Weights of a small transformer language model.
Training: a variant of SOAP for these matrices, 240M tokens, 5131 steps.
Each number is 500 + 25 x the weight over the matrix's rms, rounded and kept within 0 to 999. Layers, rows and columns count from 0. Numbers have three digits each.

# layer 14 attention query, 128x160, rms 0.152, rows 20-60, columns 0-79
475504491493474456555516476507498431523517488484486493528477425554496476544545517510529479507542522470442487527488505519494484449467518457507479470533541457501495506463552516494548496504484527501474474514530481466482558488524475495529503533
531513540478513543503553464514524474489518510481499507506504513519466539497473501473538538497475467528476456538511507561538489489476465485509514524538498471550493490543517456537519480498501514505535575484503448534459507443473525504485501451
431506531514467506539460512542480531516550511509523527528500462496493494477511542520511493428520535521561502478501479481484492471549504462530476496488509491543476506531503499485500529477497496508499510498496507517496472555506525509496481458
542484466481480508506478547507511494472489489513504440523474487519499471516484539478470533493493520508529476536493502537502508555504542517515475437541554497445444478503494507514524509495507478498493463473485502535481493464501518471474468524
515479542493459479435511505499552463516458493501538519530510494528480507492526541496523466438477464472477482505485467514495496495500494505497490462499485499541510502460532492485498498482495512491529538468495494501517489457534558473483505522
487481516504495516501447527461531500515497464498521501503508518494458487494482475520518548501508504494468491526482474494482550527511521511461466485472509510512518554506533493503480470540482492489490520495492497464508514420547517512532494534
501499497552482505446553475498519532489496579467511473488507460540529491497520519492494540491493509510533509521511525478552465517530485483514502510466492484467521510471506477482478533507489450506467439498491513496451503515504532478520477511
524514456546502531511452521519537499519501499491518463515481501523487520497517497530484508519508463512529517548540484481485482541479435480460474512515494558523524429498537521505511518502502509526441479523567449467512472467523503497495498515
548501471515503486521482488511492504482512487518500488480488485514493520537522534482512509490431483513524493513525527509468454506551514496508471515473476502517516521485490497498508489499493518507524476497493524497519492536500434458497533554
520519470510544492477547501523498530522528516512516525516500525495486482504479562438526546479521518454524550538476504497448537499526460575516538503520484530507459503516545486500526543489501509467482498489474471478485459496496453489519485471
509467466475499512486494494497505481484500486515468514460461513462515493502531499479472488501481542502504539527440507511528497527559535532486436438508488461541549504508534462530498488504506458496518504486494482470510498470511534509459546505
500531515483502468529453515471483505474479482505525502504483465509501517466509527502464447555551509519493456447509536527502480532455502527478513481510529438507503503471511484486490500563482442467511509527495522481490496502493456523507482477
480486512512482509500554474548523464476477458484491524443470528477488546497488478487470500487508505458516463503502513493477483499550488503528490499489542468533474529529505509470464479490539506531453519486488511480492512475509470480492478510
492524524486474524484499521482497487476477440519501483497500533484471508477531447533517530524564539457497509516522504512496493528483461511505472486501471485555516498503483531507459506479467488499452460523533492512495514478526519452482471479
501455516486513471520515498510492494531479520507482471505533476534516496543492489517501541550462487469493478477464517529501458479524482514475441529506475492531493527547493487542483520456499517497511526509518507516569509453500563495521497498
528504507592526521493459489524489461530469446529507485513464498468525506532486528493548500466505525522520480470484446518492512524514543509544448456486472506481505503553492465473486515513511487509518544512485507499492488488447527531514540477
508523511502483541479517526519513468509477525483504512505492473507550510489489509466480487496462492520541496505501496504437484491450534482511498518530497476509519466479518488493490468487483499505495521517522466487498485478442451473481529492
483537500502490513530507470497507544510483488509530541502560450468447439479508515501495505495481498490489502532496489501493474530514508520489549472527487432568478519551506515499535533493494509538533495507441498495468518474514479488471483502
475480537470525516511460466493489455514503465498534556508512473519537493531474506529486518486471520458516508469504506531510472542522487461514440516494561507467477551481535471470477547537469523553504526539504509509482531501553519562517495547
480528461544496541492512490469501485539537512536476492475508532525462474511490531537485495523550516496539549492495513509507483520458535529496500540505501479508537494471489510497525521502509487479486494509510493461512517480504499477498492501
523451497506491525523497478486528487476474499495472507498495508506515485494491466451483525505493470504483494485478485553459499500489535500503454529484515496491472475504524488536499485495522523473519508525486514527514505519525498468525531526
517468470496464498480478478511532518522504527486517530488505463500461484493490515516465516525502501506535490478462501517491505511495485481480484495474499476518490510534487532520509516506498444503480547528548523487509496460510447481489473527
523497523474524511486498500524502472515527535510442499446493495525509493488450513500505543453521467504507507520506533480484500527452514529519518447527422509502495481516498478475493475493518492542447524513468475503497506526505527533505553429
541494502462489545527520451549466577539492522494483514470503484478489516483504533491487493510507520477471500493527542493510537540495539513482495473532506541477537553493480513498512481500460493514501494492569493504460493528495495504499495456
416498513523520433502487473469483487503523492516522509501476493486433505537454484552503476511502497504529461507469517460525496496500491505444494532473542506464521516460470485504507505435497443521540483541530469485494484478513521521498532503
489520444499498481510544569480491497503483479495512529497554444485512489478499499518494496483464483464517509540479516493469543480507488499479490466504496518458528536486489527459492455528508511515533526468496474447490501502512517476478509399
481512503490468499480460517550505510492528479527527497454539484488509483537506490478517490516450520497514496481537473535469542442478518505554522501547514511506520550476475453494526526500490440471501521556496503477479564520488514518516475490
495529505486490530490476542479500534485494469511474549477542484485509485503511507472525513494497509515445492531517456535538418511520558495455501534448471520499531479491487479547498535510482473498529533472515508483524460567534496543508510449
502496511512496486485501541548516469502508506479521479531481517495486487526542501514536477512484455533495479557527469520480491479476495531521514526452527448496467498544503537511504485505509512552467504473528507461483510537484495565519532513
485506483527471519540499502505489516483515546468493500488514514509512517479461456494481490499483490549494482543488460502467567536457506551498475473465454492485477488484481529488470507517441522534484502464483548512483517476531495474505513522
504535478480518538525510473475491504459499516494510517485522516508497526480550490519495485479519503518510517495452491507508531476475459550507511496461497518518514515485509509465479475467514512484531517533507500501469515499477551493505474508
524509546471473480490486468486514503494478529529512528502487504466533515511517535491502487495475509543489482496532512500469464471483469511486510462504485492485527488507547515491513477474485480493483520536488525545493487499483522501492532508
467492481494497482497511515490514529508474505461532484548531472526464518495444503505477490520495492508479515514441497567472472495516501471512485500511546533489487526497502503488527486490487507489563474502472516450503496547496534494473449481
502495485482553515464551505528520507498545439502505496481488470525505492471495523510477506524518534520471506501473485530511537473455484487495458512447527514465491484504517455524531521456484479533515484480480547513501482469501529491532497503
508505516492490516492508472492542521497530504579504497521539506517507528506467501504504514460499479499483512451513511515466483480500481503488493508502511480486470472499515540527475488463515488472453536522500495487516506491478537459482510482
491513512472512486470530447562463485508517554516529476501511535490483546514492480530521517436500450486549454500496473440496492522504452499503469487539503455530475475485489460540508513483528486502524522463501532504489536520504520471484498476
524518493496509492514498489520556479508482582496487541551472517563505477523516521501540469499450490484497474486504489486509455558464497499501531483456497506550483497523516457464507512495534493471575484527486508494512480471520481490498518463
519508501519504511489496523504466483481520589479509478456490536447503499528494520515478497538454490488483513525499507496524504509500546531470481488511494547506514463480494484539536507489536532496518456494495499467484512521510524521493541476
483466500520492448476473524519473501481492497530480515555539538458483504519487483531484488486511496506506481495451503498457492539482508490485505480455500545472505517481529477526541537491487489484487510491468488515475542547503518509479460526
473503492500540493490500537537478483520501529521452478518509525451510448498449482417457493490489476476538489503484509555492471442535510507481529518492485515494484481466519506483516459508494502517464540521478521473494515502500540522511463484
508502448510516474444499515507498473468497507498451497530488515476480502518490538460490473471507492489476513505506505499484493490515482450514511468505468490438483491483470496492501510463468507497492470522541462486456481490510468490570451488
# layer 14 attention key, 128x160, rms 0.158, rows 20-59, columns 0-79
521476491546475435528569486500548498492454475497506500515513509517534493483528509549472542508512499514419493494561490427519526556520519517533496495490504483554502500482549525480546530488462443474522495506495482518458455508514507482559507517
503514513510489497487514473475527498437436522515541494519445511517488405543506471468525472476524460418457507473490509517495456535502434535536501493557529499519480480507490513476458522573492496509495526505477498505478460508494495542492535498
477564555509535498529472501490518527532573515498440482513523442517501546535488525495454504488501523465533518499526422488533494470486543508538467491511486483517490526554523499491490482484479512509472515480474458491494497510476518424481570518
557500467501475512522492493476482477477512521476469487485531477514485459480507486499524475508524465527463497481528505501505491560525488524503478454504493512502461540523504489518506536496488450474513525472499506494484527494535529512532521536
530485500529477501427507519532528482494534490470479510544562524481485464477502499486526442526515483462488450487515496516522521447456528484486466478535511535497491503460488530488511572519442511538505527504518490485514463461534515522465521526
553499516494512539474487522490454487520424497512520488487556529533507480485532469518517531524491486538492493490503544534499526545493534501461496461435560556512484510493492532524452502489465455533463530503459525493519465476504490473493476496
480475520511513493482460494471534456509474474482528461471542515524487429535522531507474450532522533503528537489541529495548483457502503479499494494472512539505474485499508502468463548510502533484496517504504447506504505547544527450516494481
512531495463473464536490530479546491550544484473537485511485579425509483463526513488494491485524525499534535524509491457505455500482475503482509478505535498494498486509545536467499496542518453526454482488468475509530461474491562457496528529
505503467546468519529474500494568506510466483515505521485499487449507486514471463449454469508489477489510484523517495473512492540470510469500469504507509557475539463517500497541548475537507503517486509464428546533442535514491488469523490519
480522505521477492515530497497508485514534499520511522571486467498469505520506595506523543514510484486485521531488528540464520486500495529498481501503498536535482503536556454455505478522539559455462533544505533471528457503536471516538427535
489486545499475539528526483459493545396518488537537513474513488488479497525501511504471547521508521503441523538513553502486498514469499514454488510518474486465481495501520471480469514507472474481511516517528487535540510488464473528471484532
484469495463489522573503496513493505498478520500509495521502488501540527492482576543483548486502537554527471483486506526514483472533508469547567501489505512473521546479500527477456491545491524466529479530502511520478501461537505529508535426
527493518485521470484491474501474528514467479437499489482474482507452499531514473491497532521490507466562465468555473514516540525524475488506500484497514539520506459500465476487492491504519460538436497484480523513500482517481517483489517484
486516491509495488528510501492496501412522476512503509463502520498483464531494526495526493515500511472478476492522466498516479472491507535496480521518514489435507488534460546492530505468483489516469553545516505527495513523501518472497522496
506486489533535488564515479546476522455458521474489521520480511507525507479489519520493505484484497501517498506493537541486530525481497539496528527516526478525477488503484446506510524533471440537474530477502495496500470520476525468565473495
497519481539519508501515441501477469496429504505453471487498487500467503501491525480504521539471498487498491490504502521505512470509510504544493454467500536519503510559528502468506538511441492501500509497504461534516463485496455485480532525
494497496504508546474476491532459481507508467497542493481506474457455479526494489500514456508495487520520489514510552521506487501523475456545455478486516528491580508510506444483511496543500488512473524474526485487490497526519448490514545491
503551507513480507490534507482489516512524487499512520497498443513490481459481523509499486497549530517526465539535494514518509507487498458487510490520469527517478529546490484549520526493483520558517481487544475535456456500524426477495476525
469465502481522485535522459484525490521532507467500516472497542490515461489489497514511476502467524517484510525561514482456488495506490472480491527479517465479488511493484494444505479457496455498510479482475509480547491500452511524546562519
527516523508506466468482478499493490522520476536451483466525499489489526488500512508502486508531475497525499501485481513505469506453583525504496493486460531457501462472542485542499511474570471456475507481514558549463494500487508506513494490
495501434500469484486481462524478415466518530504489520492495505489496459527507488461500494519486519470545505491524479544494474522534500520493492530500480489510509465514532519515531532492477458508553491462455474497553508481481498528460468554
514463496535521514523489470479487503499512553508506499473531503493504490477518508521525468477515463457543519470531512508495533519453476497478478480468492424471492491539461509522443491503486518479504551529486519543521471549546466498498539537
470536488494489515451503454510477508531479488540451519526539485505488538503519495444494500506488502538437496478515520458506519510472510544515459471568471493475521499515484522484491518488490496534427528493489470502457555498474535513488525476
531525502476502494483504496531521476515528461490482501485468501490506481500532531514521502516480502470484510497533545513490450541494502493463487473486430485480522511502452502486514445492495543500520432502518441536524491522551507505506533502
472509519447541507522475483498490540477528522523474491517525457481520495523456463512513501503521545493489491550519491465524518457462483529495486535482542491479495478483495503490472518527504481502518520482476556522498480493505506469505518482
549462474496507471501516561560495464449506522491488541548542461475516468512501494471478489490513519483515551508544507519506499481468500541496498492511498503497467485467491508467488449498486474452502496522505512479478473509503549522499484493
441504498489482523518486503560489484553486471479515527462497482519454515567495525514502491525447506501458423518481530492457514491514512506494525504559459504485488475548464515525501495497462499510483486515449524484504537497501549460531487486
502553507524524534484521532506519462435451457507549570458508490552521512478503480495482469516474506467453515487540455518526511504526488495502444544483484528517510520488483502512499517527535518472492463487503567474519484542499464515495554466
454447510525523494507496443513500457540511525489532522537474514481479466475473523496492555518489491521518473581529481496471473484453501517513475470479495479555493520503514516484501518506495507518512495481471523469485526494515458493516457476
472504486512483517504513496516489483548475521498524479538499492555508484428516486512498470507553499519527527501522485502470454474454478498490517485466478511494474473479454492529501471504451490507483505481548511511436494486479509448506490538
477479496519500512478491517502474553512457455498483484542499515512483449485547500491503504492498499482508476507508510599533496508511520504465517488486527503483467527526468477496500471524563485491508485528475508529511509461542532521435512540
509488502480464519489488489515514496558492538516494530504507504468471498483496540497511511472469478500515492536530477500496487521511474505532534495488434508479470547490507506501496515463521493509525505501553487477514516478512451497511501440
489462523470497505483537498454516470490519490448502546513477476531496490488447478492498510490501520470489516523502491526447467509516534514508506534510503499466513523507440444492531547510527504480522557508441519531458503465509516468504479488
493498530495512516490492531497518452540452473465471518454485502498494495493526441513496499471545437519490527519547520503568458530513528529501502516490513524529501525488461549499485514527469521502531506537509528551500470487526510519475505549
527491532513475482507530454467469489501485510492515491494520521474448496522514516442499506532458441480494520496500479496499516457496497542502477563521506471503478511495447534522501503518520500483511497518554498522519466484500527494506537427
537496502463516511475529489527521556495481511522478530486476506544529542543502497525429471540509460489491501493501467463490471506491548500540484498512506449543438502487468433481480497527521503546452505478462462481549528522508542514529489498
542480514516500502485509482500502498532518471523448550496492519541514520489516523513511498490498473488527487491506470500504430512504482503474526453538509515501532493506530460490509527562468507513499485491520485474484487481493482514487522488
490505510542447466451475499518515506511477502475468504470501528540521491524468498526508446508522486509519522572468532499475501521490497508488433509543553520469483508459492507494480492508507483518479518499550499506503518459491441510500503472
489479501452479490452501516485479503485511473517495515502518576534504505520452515490545504517514488517522502527494475491445469488495454497535545519504448525503453472508492473514488518473514487514522503540444481508472512535495498495480503483
444498458492510472483520475512491519467574540484483517505516497495485508528525429465516499559454467479452544528530506506464518492437469481515557467499493531499495490515478504472450480474484487519487500506541541458489475496549525492521494509